Part of a small language model's weights: capped logits.
Each number is 500 + 40 x the weight over the matrix's rms, rounded and kept within 0 to 999. Layers, rows and columns count from 0. Numbers have three digits each.

# down: layer 5 MLP down (transposed), 1152x320, rms 0.064, rows 211-310, columns 192-255
# up: layer 5 MLP up, 1152x320, rms 0.0923, rows 212-311, columns 192-255
down211:498507475509543553500498536500497420438511456480524442480479496508529539479505494500522436460517473554528496512532470539529529520515554596481568529435515473501532460551455505494426522522555518
up212:514551468502529512513458481493474539445503501437496537463513526506510501480481524515521526566524472498485510549538465449503519497478413543480501432483496584491484553533460558438454492472502487
down212:498504531446479445474489431480517601527514480519507453510591454488476456480496560462552449525594436484543555504546517473499465506479443477552514502570525480491574515426535519581485497526493524
up213:543451475527481437466559542552476456491618440538520438471581544539451454506443510442494481524437442491406501457451541606458474474556530496515498550483484467520559503533551478491465533524512487
down213:498431574550518483522491530462484483481506513450458517463496548518469419521490542520467524580581480478500497447528563483515476511471484473515478472503490484509449470550548535541573404489537487
up214:469513429477517497511553518515505421510560524490482468460462534513475465561484515463439543526518498464507538529455519591568494566562523521525507437454424418494470515505542460529509470422553454
down214:461452546528522482524470489480509500487514560445557536493466501454503486446510527475526503550480472476424495484503537474473476441447521430537457553543590501535473508470476549487489439464505523
up215:540506499524481435563498502492501524518514533529553499506522510513513506491496593535522458520559522471587463473533472498395518528511564471494548473532536519514445486561516575448528513559545532
down215:514571484516562566491544511524448494511533494494477526495454466439549484526499452464441549498450482457460483455465557492504485478520478511473464560509423461508506501438500465519492478446485423
up216:465509451521456538505540456518529525523491509544552503508494558447480473453436522568540456508473569548486587476537526542466535525491569500432501549474499541415537440561586522448466492501497451
down216:498460522556445505517537471520438480500505478542548601546456521539543505452598482504449439479503479486459506517455498516534518520475528572500492529518532508460506534528432475512453438514480555
up217:534476495425514509510529499457472558516525520572527514460551446468449456505496525502457552463505495521487470579465543503456477504508537520462534514436495461523500526419541558506510589510537553
down217:463550545498454494487508487473498478481461534435535524574520504454517497444542510489517470524500495495468527467576503526496586506478471482495497498506523608440511475544453458433502444497476578
up218:486503519446496595501536549439435465598430498467529437445505529539532475502468433516513516422457557530478598537434498610469448512545452511549425512488510455493529503505606502424564531495505551
down218:478519488521516459562558529468424470475507479465531536529450508533480466509420470456485538518438505459525463481568502476530487465522463533469467454487472427517503497497449507544526497491525473
up219:457567537522485538521512514537540539475496619487516427483470452555532488485510487477468561500486454545469492441503422549537495450469635549530500471459529485488529444551502438430522509508536484
down219:481476465547527467499428506442473568459429453476575418468460503542547429489517526534509470454487440607532493581417540479523503450481545495488541464425484511516555495473514549498481422530506477
up220:571514486487520526505545463531496450463494456577619506460411499431541497451465546556558491501521567447546547478559484533574469487526480484424530506471537432463468487475502528541463522510570497
down220:439541588456491510497591523455437427557461485465533470558494520538512506577454419540491519482466471554430496520457456505469504484464468564539566467536502531494571538500502445535570490532468569
up221:532484496499445463510484467499445562555505546509504439471534552451450459513473508474407447488499514513520513455422457490568511497467487423525540459453456495535475446483473497470498456458527559
down221:490567494476516487483513551484537450529507451489544480511459417532564461496521482511553546494509500467490529502536488490422496521440540529536480506438497538477472485557505490470524518471521486
up222:528501507504509485507444485517436539509585468500492483476508483501495474616509527481511537466503544508578492529491458508374502425556506561479518485549481494496591499492595503511521511519450574
down222:436544429471487478490504481477432500500567522485501540516475432542548505445491480435490450456585518509480508497584472568510472510456509549552518452455497455536522455460429545472425483498576520
up223:474638486475542507500447434422567455493484473521543552470470458418506459476472465512504541518585537447581488435495502531449553440518495487526502552511462440505472463564480478503472474526515501
down223:511448500425462487542524531518525511539543500563557529562482528438508529501524464484527509487463434525488492607524492510478458553455455570503489495518570574439486531481525487535526488553512610
up224:453498452504583444435442509523509531511474522473457505526550502514580530519441537430468454508511473510519544556526461433515488511484506472492449498502485540514483530461509433528534505504473465
down224:553539536503489593551511503489502488471512448492553515498469452481435503522512488549518468448456557513511459508472600537481530509538479513563496510498496443459468531524492501511469554525504560
up225:511552544457447611514445487633482443573423566517561442504563480563463510551513491529519499502529553503438433517474520492544466470512476535513433514576515474488583497559568567587608553509431476
down225:474537550521501480493533435503562535417493471458517533496435573503485415518510575498524523509494484527481494502488474514444489516432481475459461572464477435512506495447459518419535475536468463
up226:443571472452440587537481450511562476564536502535461438480581486543557458513526534581538472496543546508582532416478553585490460479557452450531460478512474480471461488492580467484497490473477548
down226:495479463501420524500570525545441521537471442537467536471516500505564520511436469487525502413507528455434564520548516440523489508560485518579484584475554532551523446439533588479557511605466499
up227:509484503533482527525542490474555454487455477545484566474519440435451513499416576388547470459446524464448436520558449473569486533526526466514532494542538513525569496474504510549547455504476489
down227:544519467492491497445440501495480534496497449488563508462539494522514498503576478572410522518447493524507550500565550466389446508510530489497512481505473476498476496471564516478457594469521468
up228:501543447532482538459401495466533513500558498595491502533518512505440474500384481510542538459507506442517568498519457501467531395539530511505501520543542469478486446526553507564543498594496475
down228:561497452534422497564503498490449512480486516508449515475397433524465458601480517412519494473490520423527495461478551432460481529479492468513485380525517471487500503507451634477505515504504427
up229:467527508539530493508557545467504468483542484514571485508512502429497541497571499528501504530435574484515553495524518496476407468570462580441481482446492474499527488568557452479484538532549386
down229:484565519522518474563502476583482511490586512516462485523473604532474514500473501475436509556417567549530528452478485589468478488491508486453441441574497509376473553548495512474495511552493479
up230:471503443548572437506489490485459539480531522438450431518430550508522481501452578514491542563413513486512553568479477444488516473642425539434536493494531470498477503462445556412467413436575566
down230:555525533478491484537513445473461463491507553448565543450561531487440473448501493473460527522525420469505518498496477523563586508428507466515467475472460597497480574535548440514566490580461469
up231:521532530560521491526551528509522533496536512552453522531542529488579526502567480473431487577511457518526466544473572478491530570535512499481443454496470529498545548552511477478471576512521470
down231:501435513427504530447442423512471460480465459487556482546509411549524493414437483535557543464502516468466586503444484568464546437442525512439495476507458450451400478480570451592546480491462548
up232:524517559481529476553427391457471525476568478486573528515554524489538524494571488501571479522495483525496508501528550545527464591484535554464495467493474508503439437571542514416577531494488600
down232:537487519490523469491535494448493437527469536459484545491504445493499534489530449435500530512557496466462449513572490558503481530507459467602570530527550507516429476465493546442499486497472467
up233:464502522455499502433454583503500468483575482509521540538538563455540440447497457533494483488513410577505510499509502486499515492477490480490489487546485524511491454483506467462563465490429565
down233:543534600484486480502499404481592512500501505497480469513467447561476500494442511490492503557494546492507477484512442550428493464501605502451501525513527455483503479542448487449494504508461451
up234:449472556449496568525555466472465585528503492522462448505567459517493544524421426488458539481456499499484519455443454523532567458502484529526454562503515512483559538492548516516377537467536456
down234:522557478529519564523471508466491489496512552511508516469492475499454501522496564536468497514482526472574505578419489518504442492510508472544541428454501474512511495529482447571584523428457528
up235:508530500468488536500392434510557567480525486504518470496466504541471489523496496511500510518512595526536568473441561526513467583468512484509571434474538470513481478456459511511539516468489443
down235:501499519529491484507545525492514482489487566527494456515530542472549561475465510484530501460504449526433529448556484578522552533447507468489474596531493554491523462498532475435519495512505553
up236:510467526575482506491461556533461490476495495510501424550521438493495513520488484443520547478505448524512509468467474574560455486500496563476483476557513448481514457448564482431528453420543558
down236:530474491490432424482488488512487475482526491509412459494515532512426431539527439494480549516499491535483526563552537464485564446517508445509489555453494531552481525466478454563430533524488465
up237:529513477514483505470472478545524401567479527433507552508443516456571489549510483512526568516457546456450437525505550479420432471477566536421500472488541511491500533484436527435482506529537526
down237:489485520483573496479422465462525509518477542550489525568545481480524553542493440476549436524449500556519497521541479461549553451559505474502564519451534491526458554502454517499536521544505529
up238:484470548553532477419585427497477469512432549522533568504466505490474464533498511486514521567506485506403506475529524522523438542509547494484441483501525454488502445523534485499433493535546596
down238:502460508445500493507444488490513538446534471500445470529487406453520501535500417517486487478463481552609545574508542484507581513493411530567523483494548489544477500425443497508551453563513524
up239:503461518506412637443540505559561554456470474497507515508576541450559533427428563465499462499542429482559540527515502541477417573381528540475472563513497511515477516477533508495496508510513514
down239:498528551505563503534482495457476555505508498446491542517461506468513424632528487495485554505509558460460494496450526557510651461495504407448443478432457467453495450503444512446438494495523475
up240:439467567440505502538521497527516455460499537511555437477410480543413585526437520473499510487541543540503535527436474528449548435463405513462484501569457384399547555449521420502517505481442494
down240:487470448544429464483477459595452527520597558466450477497536579511554503540485432465587455456479463521462488519467495526491558484367458445465449549381502526518476507483534470454569520485555463
up241:579503487528465535434518591590516531535535488493541473538536464512474482570497429499487535513444485534439515537446540492456458480484522601516568556576517505482621475483540549532509497435469568
down241:520439490491502486575566487496429505493475395440526549422453540557508485529536549433493550559431488466476474514472516528488522464466506488508468512442495506495517518522467538507582456539538497
up242:545521487554578442550494387556508510494459517497512503452461471570531442500527431572541450530526509596569458435521461521516464547537448455554383481487423488492454490576454572434471468454518448
down242:500444448471448542511551577460495514489508489588480543502450489490537542550501494464439481435496514491522584532522445539412495479439546417461557520515500489591563499464512534581540513546579525
up243:570554503526542494453445523515517542514426534506550521490457482559513499540574467521431560487542480497489488563501543504495462408499462459439428473463484402505571493487518417471518488534493478
down243:542449506549510529519447486482515486550515475547535479489562576536437550501489539460522436559542529544511508430509507542495526503485498465489454472547505485550427525434532504500542489479449509
up244:500490503571453521522464468547517477506501507505504533460478584439461462484564584455520492532473498520553552458483498490465486504471525424505426527501537494526479449510518498484548458500446541
down244:548475504540553466534452522442532539482514459444506436509485536456533507493453478530482501431495514556456473545473483485518566552576491575503525503521441530472524524497456507528476501531551477
up245:483520426500519513514521529468448514464577443513472486479433508485509471570555561559555543558530485454527540508484540466473518599533554532549441574516543510497449508425520484489512499493510536
down245:520528472470508443512489545465506547497610507521448489490481530478489499529466439465474527552525501465540585487456556564472480492446485523493472476522488616500496485624538441565438511552439511
up246:547490542538489528518477457456524482478503476495539499482527496455487523442492467476498495427469520497476536494434440487553505466492541547534512520519534505549540453473524489435543488567466427
down246:548573478488492433483536473446530529511509519480482601450536501478525490483444511572511488501485543507518452471537452428523462451507568593423389511530477534604541498540439504534551509588464483
up247:471530456470496451535461522542488478505561480491506518508485456468558468460484499495533467472496486504517569518517514464497505519467439507422530436539483473494527468544463489403557534501487548
down247:528455468442547526396535487425465456522454563476523423466446487449432442444493498517537565521526549473547493482479586519534438574566487452522524525427561528448498493549431539488438529487534485
up248:514547409437471491477471441491527539491465518535495549566528508489582567507489434478524557463431530467507505535498520491471431417466568462445565495473512551520556610516550557484485482465552487
down248:520510506536468537459432459513544465461515550570501434590515472560554419518437522493481471515591434540443479455526562511474504536545476548461455515552498608522484474517494440470589472558466557
up249:453479470413497467449487500498506524491471528495509512545492513500485439531544447485521557522485544457495568506491432532511530538476463501522499490471538480500487546524495500505437512505536529
down249:487534495509489515500447506444532519511482512527499513500452552508452510489488544531509516458452489510518453536427531472501433427552514526480540503490517424504449485444495528480566549492489471
up250:483530529525496547507593539506484511509496491556541462516506443422460414421438495508487527439499492478500508453531547537509496520525453580476422507490454528466509428494458456540503496561489518
down250:432549524516487493497415490460519515475422557412535522523463523508502458546585474506499494518505487594448501567458489520413443536517471493542511484514479479540493525459551436519471486461510573
up251:513556498449471540482533556510519580519451538505525479470524467464513491541507467551515513472538626551504560551493493615486427472549533469497542449503494487422549560492580482425603496423502539
down251:477494476551486499489489535526470468397448515558456555570441507509497470510535504511460578516389512468451463478463528449442496435497478498513497480543535505579480504437465500531522474530493566
up252:529584540437544563511413487512470486474522517472561402514501499490438500528487553503555560442492484470513549506508528549496488425546503466476605471516424464482568487571503496479451535530483493
down252:448401472479521476526564515482517487462497511471458529533515545505507490459463583430543455592493478493513563489500494498512462457496471513538481513536612511467434486499491525524486500555544526
up253:539462488534544516501519407454577516431492522517520486436531536483490520430458512453526484463578504452469470514548504565493455485479548598515523532484503564489548519495541441482486484469439413
down253:528476493553484569468483471530540553489501464546473575570544443468552467522518479450448416575471488526455451508525472472501539524453506458569481539491514487563483464542495556521453604468495484
up254:542509501538397537507523526540482496517526538486480506396494493556513452447515460492529519532572502542616558453536450527479469477521552554526529414510524505460499498499490454489506462530517483
down254:493503511463517395471511506458502464498484523506522496505538460505504499538537533468459473490476516455478494514564488501512507544501486534481505563471422550522535504524491552530476490505515507
up255:491498491496470510503607516487472526556455550465466495528452450538480477490554439500505451458519552540458487545512520475443418472515477475468547498498457456464464523502546500426493530514526492
down255:514488468479552509554438520460547574483518480556511490464529547518486552413446536487452616443571513539581547494468532501485542525485411498545466533476516482600514456485465447555506485478468547
up256:482520472442469422498461467510461477496489498511451544503474542500559537495523532508565512503465519545523545563492465447460489448510501454501560511564505547496509580552483495528491529474500524
down256:535473522483482513468507543467464506514504464472528445495456463466506421493518486499408507510521477479552478440518491532528496490483440501500486500448483429532512499473465497483507533506520504
up257:510497487497458508492505520528529456459485568458476476555487548501520499480533456474524483512546578536535531486535574537432441494500533502511479471566393511498419525487541520457482450491453488
down257:480545561505516509501482545470504469491501512545523510456541453524409522433460532551481580520508474447542497460500473498484543472457476522528489451426502483500604496510506441553496520529513511
up258:498517451523394511522560519497543507524475559495519535518534503485509432503527403488542452478510541567506512463537520559469465475538491498544458492471465530517457443535595505485524534529427453
down258:486503468463491572526530548448497486540497420526472540546477473466498541507516457527480548495539506444475483556479498441548519553547482515491534519492479479487548529480501582485575499575472500
up259:589554468478422501478494603512500584525574570427498502474498495463511482440579507555491419489431499516503493530522523509492549502523475553467487459506549456491508517514529491479485459531428521
down259:520514526481521476558385415515501528514437600457489511467551541562505525554467482500505509525487526478483526494496554584441451534545502479432476423470443520517514505528531521487576501557530504
up260:527479506490499468508524592553538448429523512465473462528519508456522563551475485536522519499429436525448519523492504540493549479525482533577426486513539493478527432546475523473551458489497529
down260:552513454560419547501446474479504584493545559527518501468519498521523403515475553514459466484545453482456527488504517526475535480501494498467508525561494505548512495457570540440508540525498475
up261:501491554542495472463452465495429411450482549494563520530488445487531480461516567475512489536469500471508493487479567567469463542508453456417513509461479502469570471489503506517426608478542540
down261:513507500495439566585448519458549550477516519469471491511518476489435524469429523599473492521577501457503520507521587427556492456509436502525463499490458399503397511486467458561521472459455480
up262:441515476492428457454515513425540489445516563534464489480523484527487518506551482544461513436421470508491515476472513488458422468470574530504477448461510419500549567546512547475552513441462440
down262:494493476550500523583493448553473492538525442482520478498425453546518518497479533481510478509514565499501511482536503464471460460500534436492506446535485577558513448450458474467536506486487487
up263:503545548498464505483502461425517437487489492515546487502565554482535498454473474574521446477469497511469476439453527496468497429459499466505542479540469525474516522470549466483527481458479541
down263:516491472472569517506521556572522437503508566504452487512460460477440442505487511460446563569550524535517531453510501516492469478547529548496498569512471466537507467499519545569482487463561507
up264:457531506532506535415505518550565515505499547508529489533516542494503467506530539522502482485480500529492521461536584504510466467461525497481513497480447508508498441513607457435536513466490533
down264:409480512467487491465506495466539518437533442511474520486491487480490475478553517475478513486510458571521502507426504448501524458457514529540561536527582478491498564465455509528473534469484498
up265:585548522508413503506574524527477533505455481481549451509514540511546533491530446580499551505507598540452539481501499560494488582521504528452419587484441463487503446595466439450494451494485518
down265:409482534543501495510491493478489444491503513486484508481501535431572546464610462515432521447481572493482535451486502466529475510503491460521433502477593497535400530495480574472558524528507519
up266:543445468454546473539501478561441485453618556528522497472535569529503426549463433442487527502477438467457488541485522513453508469470408493437512502512552498538516555485490499478545544514501519
down266:532557506547431507484524474486497433521435458476477488567495412517526521522507518515527559506529534551519587483491546474538504493519567491575507506544480533470490509416591505535542551499565519
up267:488467508460465450519535470453430530493574477520553471480484535478442579488445474446501508515475554545546552566494498553498507531449453499466407536443526468497462537478486447499537455466521491
down267:535502462508507507558523457548548547502556548537489526481497507496481492471523500492514534459542479477454467479478524477511534520568546513506532512554538419495580495513481533470492421491522490
up268:512520430456533460564513539503599559465506470503503467511484434543415475514522559503544518509469574516479528512530531453415481465509514476493501470445494523459488482540517553430524530406547485
down268:549483519561521533491490521439389449518468556491512497455505559469479556489563474511491515533470537556515529530456476493463434535536533481499530518575499496500514504516471496457507496563493485
up269:520548549549482440499516437457534468522453541513502487471516490489442517511506477467537519533471529481504540516565524459455433552472548460519493521463429497517485524493484552527450530477542552
down269:487531577542507532477544461554463542495413518515453569547528456559513471393437606520457446549559499578536539533499541625463465423402470436483514453552561529464608473560523423529514424501552506
up270:453544480505482508440474511514518482439488509487491490510560506469507518512492399502466516539492554475528535528510560509514462458499551499508484516502532410427516475531547431549489556489463453
down270:439510515464486500487424474498499571466503492488448478494458510501478502498510515541440421467531565429572577509468559553483465536508536476505542508509523471501458460494569498559526431506488503
up271:568544455501547437500507438510523481439490578474481508468498465450490484496508595537501554556522492489505513468499472541538513560497551575516410547526561407485536503561428484440490482556523509
down271:492492516508579503490494527498514547557510429482582477490476508579515488557519441486520400455502504449514503533458472481444509490425468419467546514476471540502502483527515491508488518519538496
up272:490529473489530502472502524488473601460512484543499473550506477478493487493557483521550463449477523511428567491492492484461510481561532527507491514430540537504463557515478513535513479460496503
down272:515458565544608444610420496499462485566518552471495493436536556527482513528363476468518522532559407492496564427491551501446501499502514469415400584575549511575560468513546536546491523494484497
up273:583561484505437511475525524503510504520500478556459551474513513480525456515541509528505533509436480457400527539487555557428506492470512436443483491521471551480491458532554515511461588560454585
down273:493487507470534428482532506452463477489585483452353430564533430508537445464409581524450520468545514480575553452476518508468554483492484480479526516520517490551449554519513435567483502448519505
up274:473494495511416431491437471543437499501486483562522495482516525579524487520482480489562475531478443509467521396509469506500516588520471469582466510541429451475481465504522421518509506541495537
down274:512516483569519468518409484444516564516554455406468509463418472456483510496533553527489522478480484530524484523517481467505543462459488501450456519408459484502541420523523531521528491482508519
up275:491510524495506475490475469500463569462500465443477557539534566479493508484526435530563482495527563529504524444553487519516467572560507513555463508447476539519475437489469467366506497466504474
down275:484472533492437499493441512399514452524502505504594487526560487575481446437552517501568507426508508536452429526584490467593432486371537503503553523532603466441526405490493488468502495510575531
up276:464590541552537548512423436494566529521530466423483521528509469534481452584497494500496602581505458528511502475538608492455477513506428461497461566464459439432608551559478462433504467473489504
down276:500464506472545564528550457529452501509466505557507505486437513428549517449543499497556469499523539506557480490476473504495589460484599550505477506623515588507537447475544517488534469479550516
up277:467534501431495522506487460491471523487506579445499505512522541482488484456450493520485440535458482466560605454549521544519562505423529540472426486507509531457513517524490484495583480542474495
down277:507493473561450438485525544466515432416512462476495517539541529517553493477500536489486512559505490396470472558539461457496547480499457467542515508511545412478476497500492430485491473525524477
up278:507472492437519565500436550479409463544474453573545431497500489461513488530429457497531534514483475466515495577503531503527479446530457443494532425460479512540519563588472504550544555501512466
down278:484488502437566523469551474522535465437509520495521529467559430486534485465516521506494509527558473481526517451473470497567525503520468538483508529495507540502501533521532548505469567510495514
up279:444483414514445468500489559495441481488525539552541517505463505501517510443446573450465488552533548570522457493494441511486464513468520510546492457439475530438444458417496472533593552490480492
down279:482543506491571481525467413529540520494484522426529404526505488550550503511503512553469477468519494449491543564513525441518529443492488497479495498482539453496470500568539532498496500559549494
up280:564520478549508432497503536599469508518516516466476495517501537496515474553473554468551521421509464458522546427547517430455524476443517462433543518511488405507518514477506543563441442538569478
down280:550487566531545603538523452444513523491485520421545558571571504435479485463519479516432506479572509525533454544559533505499402455543506461564536508504447518503539476514501525422513466467453562
up281:532519507500523474409512544587537475467511577537478477493471545566507503419469483532482554502497465471558516563507438465451549525509463518468509520472536506499526538536489471518551532538451446
down281:476478546502432489516425507534555593455469375486550454519474436445481471511486498498508489525495499460455482472504572534545544495446482543508556470453456506463477576472516480515479494460559541
up282:509507507543512507485544541476529528532525531566495500520444475506434488550509474568519508477518537518471522509514456505527472562515504549416565402552467484469505468463484528438565509543496492
down282:495444405476579503518567473492428598466542439495567502522511499540428506457397480473463434508429508577565546504486527476498418481503525523514510512520525496490557476546519539600461446489530580
up283:449552519425589532506468518497529443475490509543499460475545483470550563397487565516550486477527572567481563492482526492544558525552450519484500447527530421537492466519472442519513514490450443
down283:459506447531488500510417473483483491461498521462640521454433546540486499637473371503475464473500428485580518427454526572479438537395453522503494539511480520505481494517446504536556499439596501
up284:522528478489446451501504529518579444454485478559576511518528504461543543519482431524442513504462483486538506489497566548446511457543474532542613518517488408539582448429551512559510517520448487
down284:463517532505510454477551493463446435537528455459520503504465459544492544531472487466496510519473551411568571502500487522469497438457449546479565468504555477491469528445545442490493543457571537
up285:546542419485520558477517487559455461427490563506498499487543526440506483533486533534545514556471518400531570507488545501551407494487478450514523441460477448468425489431553516439495506530499520
down285:508493457534484469517435446470466458488477563548529493503489529489407453571490495561505513498481556520493480473479564604505547497548495453520551529527470477550498532491546430493443545540472543
up286:564529535478467512512558529598486483476493534508483477500540524451522499479478448483539531484534465538475513523512527566481477604526498500412413497552508469441518454481544483565532527543461549
down286:454477414498561367463455510464453498483510578544454463530526498538468551480512471484565482508559509576484491468517485386497382555484547522507538547478496592507487547498549489442448509515538515
up287:485527493517478517510525460537470474469490500513533542503493473508548437558516482456519455472492540450558481485574418591511514462500437494473512404487549575504503444514508476439518531499455546
down287:523541451430529489549489454531436431490416508500535565518483478465535510498549514455492499488533524515508506421502547497569444494475526489505489475486532465498559519487442508531546434488550479
up288:486512548439472530520591511467479517462520465554463466522469537524498461543471507498500572459541497552530554526494501554579513487503455492431482441500494443508569541567559461522531526553470546
down288:476437475479520457436526508489448511471482522437482409499552463522449538521537466526478485525525484553464504499520504448480531547521533495531460510548488485536537518532500476519476496440471547
up289:508480462559545470519537481437511504493498517558391446545481472554582529508499549501487533523448427539456483463498505495517514480504495474458443514522457492437516494510495410556436508456443445
down289:507505465485489477465495507543448575465477507427554608514490553520440489475536557556507459535508515543558488529583470491527489540531505440560500498539435496542553407484524465466520475493445566
up290:585512551528505512529516517502463534538596513484464542489498452527497425502458435521563557487488543515573524505477456530572502515536451592452515450489474477538460583521517507494454481538512528
down290:465491475492522464458510513503494411510408515503523516599493504495445427496508483529514495545527544568452504456516516443432445538481519489450556597537412571458499522462502502485559533526487432
up291:509533493508518466575525414456437490464537537464499494424526543510459447466460419515511496490477454502538591491535496539478437494483548445488490480522524597500432453498558538434468606502475563
down291:504572550446464544484493559493536463465529432429476463465432501480495417579554531595543548530502499583437490417459465504484486569528532546453544516479433564447493455585508525460477473481464525
up292:492492443469443503527538575531516480448483510523533521447544512471485547548440514455508490513442578536422505599453504556536364511545448594429539512470544476539454501510524517517527423454414562
down292:502439507546496516483554494456457477613539463552486434541410539547559395507482554524489558483499499547436552471455562519547538493501490490608447456505492437477515507499456484509528463510560466
up293:554464530435466538470556485537558596529527497586454533471515529512518472540546430528517507422508467547542579494567511493509421442516535529496489460491489519444500412519578483435551548487484512
down293:470461490460554446488536557458515497503497561482500507504478508487484565575513510495554500499523506439512501513504497533568501495514634471475555522524512513382476400500515516487530528484536555
up294:536526478525461474550549575515532496540498460458476514471484410416437460514493499533580472521472454496464490510553535467520494521504452533550539576514565485479542464527455448517479521469471504
down294:553471521463546479499515451505491455489526549529536446518534518479571513438476507478499469419464458555484577481514505533538435494500438435485556468507516463498502516526530597488426493500508451
up295:430493555488418527482546529487459492509499501565558423477493505449422484526479480518475498483492502554451516424569472539478478391439587471534488493495461506496567438574547446457491562557507488
down295:476510440511501456493451519497426617480558470430500475494484495445559501439489536505538493486519447475457482572518504446511558532448507449446545466527455508492468504499521543481515474475540499
up296:491485511533407589496446534451518474528493504597512464418526542470523514485514516550472530482514483512471547451502480546487505455521511495538488463513454515524522445535530448491531539570493461
down296:551503522426526454482526441558509522567519486444510514497512438504498475456498510553513540522488416455498445439477503483476495486429563508472539505563490554481560473477485539474477536521495519
up297:560512560528510557554467424494426488539498468426577460419532491527504462461512451480515525519530477490442503453438513586484550494525454437483425491447563512490486504552486412484483446502496484
down297:491521551502525470484499491515529598530482574465422499416523465580529415491497427533470445440542513506560518545499501550448538483471470571444452480496474491472549495499413486457441475480540434
up298:495514485483515492479439523523478454440467507505525488492556450479476451539546432458496542478467477537484500519565475488509520505523511524436497499479491457537522482507441516515484421469566557
down298:486541502519516513477549483492583451469520517476462494560533453485538508483465570545511514462416522559489527557445475468516489489583532506479486492520539526465497573476539531475460468572466555
up299:468526446490489461506479489474569471525517514584481453494502474474481519484439549546512483516561533416548496538498514537475477487532474506557483467493453455499474488459548417540548449521504494
down299:457447500482457519508511419554504525482415537508580541482511422500565494467499481501466481446485473540512444432513516558526536488459482495515508547530478514452445469477447553523483515577521526
up300:526543483522547451511484490471501547496504476427490449514509510408518521475531478597417486556520563448556487472454561521436471517490503490507478497577441572463500535613481528443550545475582483
down300:468502473533537542537413503477498444523454510510541522549520500539454473619571480496532436528523454479484554452440420525543560538472465565441528501492506472473501389404550435532486473473458471
up301:548452479524521467450500541492559515527509532474494500509420457538523521497524459481536477460495491513486477514483469510457507449511538539473502488510521474516516507490509509495489431404509456
down301:454455525492486524477514454528476540442445456504507498485518501468491454466537539494503493514468477460547478461582510519522544468490462446535543481526498504539458500488547523560500520551501521
up302:568437460531481544507586529443484481515458499490440500396547457461531502487446467513546517500477516519515510457511495580522383523550475547450438483493565531504467471568576506492493525471493515
down302:512460479487513463449460462443561533500446461522506461523517481551465498510501567473519493446489501487505546501491553580571573586538429495435527553546469518450515508438529503461479491548543460
up303:496525484473470467480545505516464456490456487466477450525511540598533404479596482532528508520492544547518554443481534517540487512495457486440375532570460479504518444523547469460482467544525486
down303:460525501486518481452479493528523473432405550496595524518545549455497573493497470567473448499508521470472493560492439462483511458507493484518511497474485499428503520489483479512421516572530607
up304:489492478486497531523490496443540523546469546595509494524510496443529445467423512550501483510497501450519546481514525450531530525532543501433489441471542459473461452513456478505565491480529494
down304:492484546485536522519523534523532473455492480485526476502544553485470509562516523419526514473517508514476497468539446518544523459477583455456440526548472545549532522489554557484505487509521456
up305:575508556462506592514475515495540418429486504427582520468477417469452585511535505501536578423499445504437549547498426532477432519562473587525529542490524443452459540551460547528527426472544519
down305:527428554491546400499504458562553532423488544466486579505533486431470541481535450464538475504525486442461488485437499512464633463444468492511492524411502499481515476518450485422509468466454547
up306:489515547511513465485558491447537542450505562546518455486562470579526455514484488493418519513550470537548578541460548452561574480517494549485486472457542470517474448517539515510454550432502512
down306:471464477499471448531478399540556514516496464518482541528497531470543486552498515507562516542378491532431520480518484541360399533480447416544490536489435611521444537530426561520516550455463400
up307:552611522487511543509527470497483481518440518424484505463485446466485508604465532522564527537434570506545536413518474483447419443469535496460469455536514512558490551531532565481461486544528516
down307:529453532465457508537519514530573521493474476472518482494525508494493523461579513510453512442498442485478481520494519507520470553481509450546554533477558459444511480473474497574573471564495535
up308:485520504482474464558503511539597527472508444530490493457457543438477523525560555448507495547443492465496491465468588571550506545550534460502457587529478520495423454541479495499523472537533453
down308:525513527476571432479451524581476562477500508472533527510496526431498511467557494474495512512443495462500555463529445499443472507476450501463510491478512547501479472556435492495586523554459579
up309:535546487576403535543544492468557534518530518562484573499494559505544473515451511467502521457513456449431543507501499520520519431445540462570492514534538513478507518497557450500412573506470441
down309:545447517495509485515531529523491452488519526482500428475461495485534543508443512532489438514520488602533495493516472516489531518568506464458497461427499455505561538472493478512472405486487519
up310:460529480470518548533580494580490531453463438500525426451534528523485500487479571490471494449505546521530562526498503589524448425531461434541496511500477542482563505445389460457460495497552459
down310:497519456437456424443459539454414511506512470545462500556524490545477505506551444487534542465466564488462476477476516496560460528474512461523557475523493534513516492589586564524532528489505484
up311:478560441538491437468464427469504534509518542551527533481570486483491507467490461437423489529451515500602504534555553548494400515482542511485507429503506528439565531544538505534471516558521477